Weights of a small GPT-style language model, trained from scratch on English Wikipedia.
Size: 13 layers, 2 heads of 32.
Architecture: rotary positions, no biases in attention or MLP.
Training: 157M tokens, 4947 steps.
Each number is 128 + 32 x the weight over its row's rms, rounded and kept within 0 to 255. Layers, rows and columns count from 0. Numbers have three digits each. The size before them is the row's rms in percent of the matrix's.

# layer 7 MLP down (transposed), 192x64, rms 0.0951, rows 59-73, columns 0-63
100:158160117140124168094117120126109168155163121145150145132129158131114105113039128141104154119146134195150084226068175153121114122145158213139092175124088150123094132121135138140133127170084093
101:147149094170099108135115159160115092167156105152099095149105074099121065111108083130131116118177160136121194164166130082113060099127200119133115184099120099095146107169136149085157170100168120
096:094092104124100074106162091085175109134191159150089121124093107172101112155160112100150141122120189209138124140092128143087108083161088134108119094117124099095191128099081107108151096167143081
090:138128148129124218111124110141145182170169159154159107150062130134149077158147119193092106099151166183152142148123154112093140117152124101136115179130224093131112115143114148114070103105155108
100:132178120122153123137115112137178149092138065092090136098146116187160064175097141102099108133066172078096139113169101115106140175157123133149184131122123138172106170202117131114179096091138149
097:119125052083162166151142108113034136106141193144169143146175156091106209160118136068100160128112104135140132076150134139116137121184132136120186120122124123135132169138150075156113154131134099
094:181092125141085136140189126125173070122092117191128110142134128123160143124150120107171156094076149118181172121089084115196118113078169116201142142048085108147135132160132125110135141133105120
089:149078183146154132179081136157163123067086123128040133196117129110103132133125101094096129112100153144163138159113141124142129212111111145135154155126199080135126117128138189094140121092101152
102:121105163073170147159157181132102126055112136139134151090114068073100155159129117140141135148151126173111120149107092108138130158141162186108137082122154062166105119162197150178126151187165141
092:114140189116093061114114128117147133129055190145158170155166124117176132124115070099132067102177123145125167116060133129116115087124136213163100126129159104180124106132092111115112111090118117
097:132112152139095110126136107153165073157138166072109117034154130167109147113140157113168124171153153114183192166137160082086113096105138089121114164108093136190158101090133117115159150109067146
102:095091118102154108110169154096075106135152084150118168160117196113126110151110219083100084133150104119157139137132122081143090174135130111124126096162142099098137033127157143101162146192129129
095:125176126156116209130109146104146144053164102132140162095072148119090104140076156166110115111164118186106085159147094140120076100149109092141105149096141155165117103099078147085127162093117190
105:101111151141125127206085110102157110169150088165093189148154193109135171117143136120123174146110158154068136126099137051107112102150161122147195190120130151146125126139134149159153120081188121
116:196136106162092107110166149186135120153133132116101180116138133130137042168097152136193080111108113170164151179156146175127169148129153129085138136117088136099152114163114124103092188155070112
# layer 7 MLP gate, 192x64, rms 0.115, rows 60-73, columns 0-63
114:173138140126106098127090084120156106168127170168100184086174163145147220069126053141133119118109123132094166140175107133119120139130130140119155142190223135131089148121117141132160155140121116
101:109154190163161157148122096227075145117079108123148180150132079098124119079085126106085093191085121092098134123151170134102131109163131174140099147158122100105094123141125140087070132136121120
090:149096091147169127128143124175162089119104147151133071120145122133070119171099051166017148148108111119180130128097130109167092120116094187128102141116130101110118161119135126112086094181172145
092:073122093066110095091158148113168142165193155112172130122139138128123087090182132145140109097141131113098092185074141128078102099162102153161141137139137105183130127098232098125102135160136129
100:120102077107106137061115106162100159146128173105138087122177119064134094135132110135128117119174092161121197101180157162172150163108105101112144125158131141197077173120092141135067154167131168
086:143080126118122121137077102130155091167166117109137111092117095188089125093099118140197078051140140136080133141071152120117168133066136089124112111140070129155160156146124138128064082116105179
092:162184110147132143124136166159114134077108121054105083125081127093130144105142114080142112138141182117149202147100209148156119090079139147155129150127107139111179102120114164106149144170063182
096:160147185054139154148112159120122131088139170134080168089054115123087132087128132104109156176170118121133119161078106084159091153138151119131194139057090137120150130158149133164093162106150169
097:166145166168122110112174140109140088182158151091139106108165118102184103123100144140050128109168242120142135182143149138051140144112123137132083129171146101120117113149095149130167124154137150
094:118144105118172128085223142116118071129132188153123129114175124106096137152157123120143144112137152104195149122160173078066112143200121174145086102148174137122092093167120080134144162133145105
094:120131113117064114164111162163154182189156127164110138114144136117129143127148105184128178198166155173064132137087139136101076200122186108148087146100151110149110118089135126110091109185119138
096:152080104147058211101190142157126183090169159114136167134117147174130122092133114121165095120162133153173106165105142167111121192091107095131045149128141130136130121078145114147124118087113144
106:188107176114150143143141130151163122112109070142102176108094122178159114096109097087111117190114119136115050154110155153133120163142151221061154090090125114130091149180122135106103099100114137
118:152175187122129142138117206204118116149152125098115140161123175113093148073070146104080105162140115145137109170133156116132122176144117093131125115126177095168116148119113067154166087166156060
# layer 7 MLP up, 192x64, rms 0.111, rows 60-73, columns 0-63
113:118081106119097091053112133101118084147127096105117154126120166092100178146151122197164132167158107206153132134170131131096183126117124174110134102136153176182121077139121136123133112133134217
097:135210060125098150175135161097117149123124144060132134175132160144108122103155078153198131073111101147181131110103153133165139157091100068107103138154086116164119124142128126085093123167090161
088:128135139080185092156123177081137160087133177136087073081137155107129133134151164125185128180111154143165152160117143084143101126131196162088120107080125102130193104094129180108167137117160170
092:111079126125098187121121126122145092117130164142187092124075150141123117107154161150116108127131088140167097163104094129156133105096137100093128099120107093178194094151056060149116099187178070
094:144132165188134129126062198155184137162110060128089114124126121160101068112115133174132132135099141130142081125082138107150143144140126114208114135156195131103066100145115128149139073090129160
087:055173120113146142151061118117081141110115097067079143103134098114135116149148172116127093147136144108078103123127173131059115172109134113051172091174119108119148134077123137134105084094163175
082:135154150113066129099180125106090152187182158153198109101126109133190119131138126146126151155136091123064143047139081129140171052144146103092095130112085140120104168109127087149126121147153148
097:116122101090155170158162132069140203112130071124121105117141104192155143093119100145102052163114126133099150176092172189133133141110125111160104137201091102148136133140131135074068095139113129
090:128139132078110208151136123129127134151163051085097122100108172165089118168108161154155172153091101085098072134142145131104112110063114069105195126141126143075133111145089126111130177146101135
092:118081107108163178106138147066100140134115123102096085146081128114138183118097091128136086086129151083107158066170130117099068140205166162095158127153114140081125173128134080135125088156151172
098:166214120129114132070141139154140122149090183188174095113169125073113058087098148096148167185137131147103145116068126129154147123143172131158132156135150115147124112174152112145102081153083157
090:189123164095133156107115152162115098182188100093126148158119130140145095047128090112134176133132104126181110148116144169082154174151110149125095092142134130087138108169183070158110061099162117
099:109126143177129144107091119115144107141094180053171114113135087165136085168163107157143145149143073092103102086111062110075167091138148079104117164135124079053109137118127145123130093186103123
116:168084100165101127189160122098059111132152127099147154115151150099106141155164073156139159145075152165077028129100173095168123121141182167174085148104100138131113104109135138124130149148129152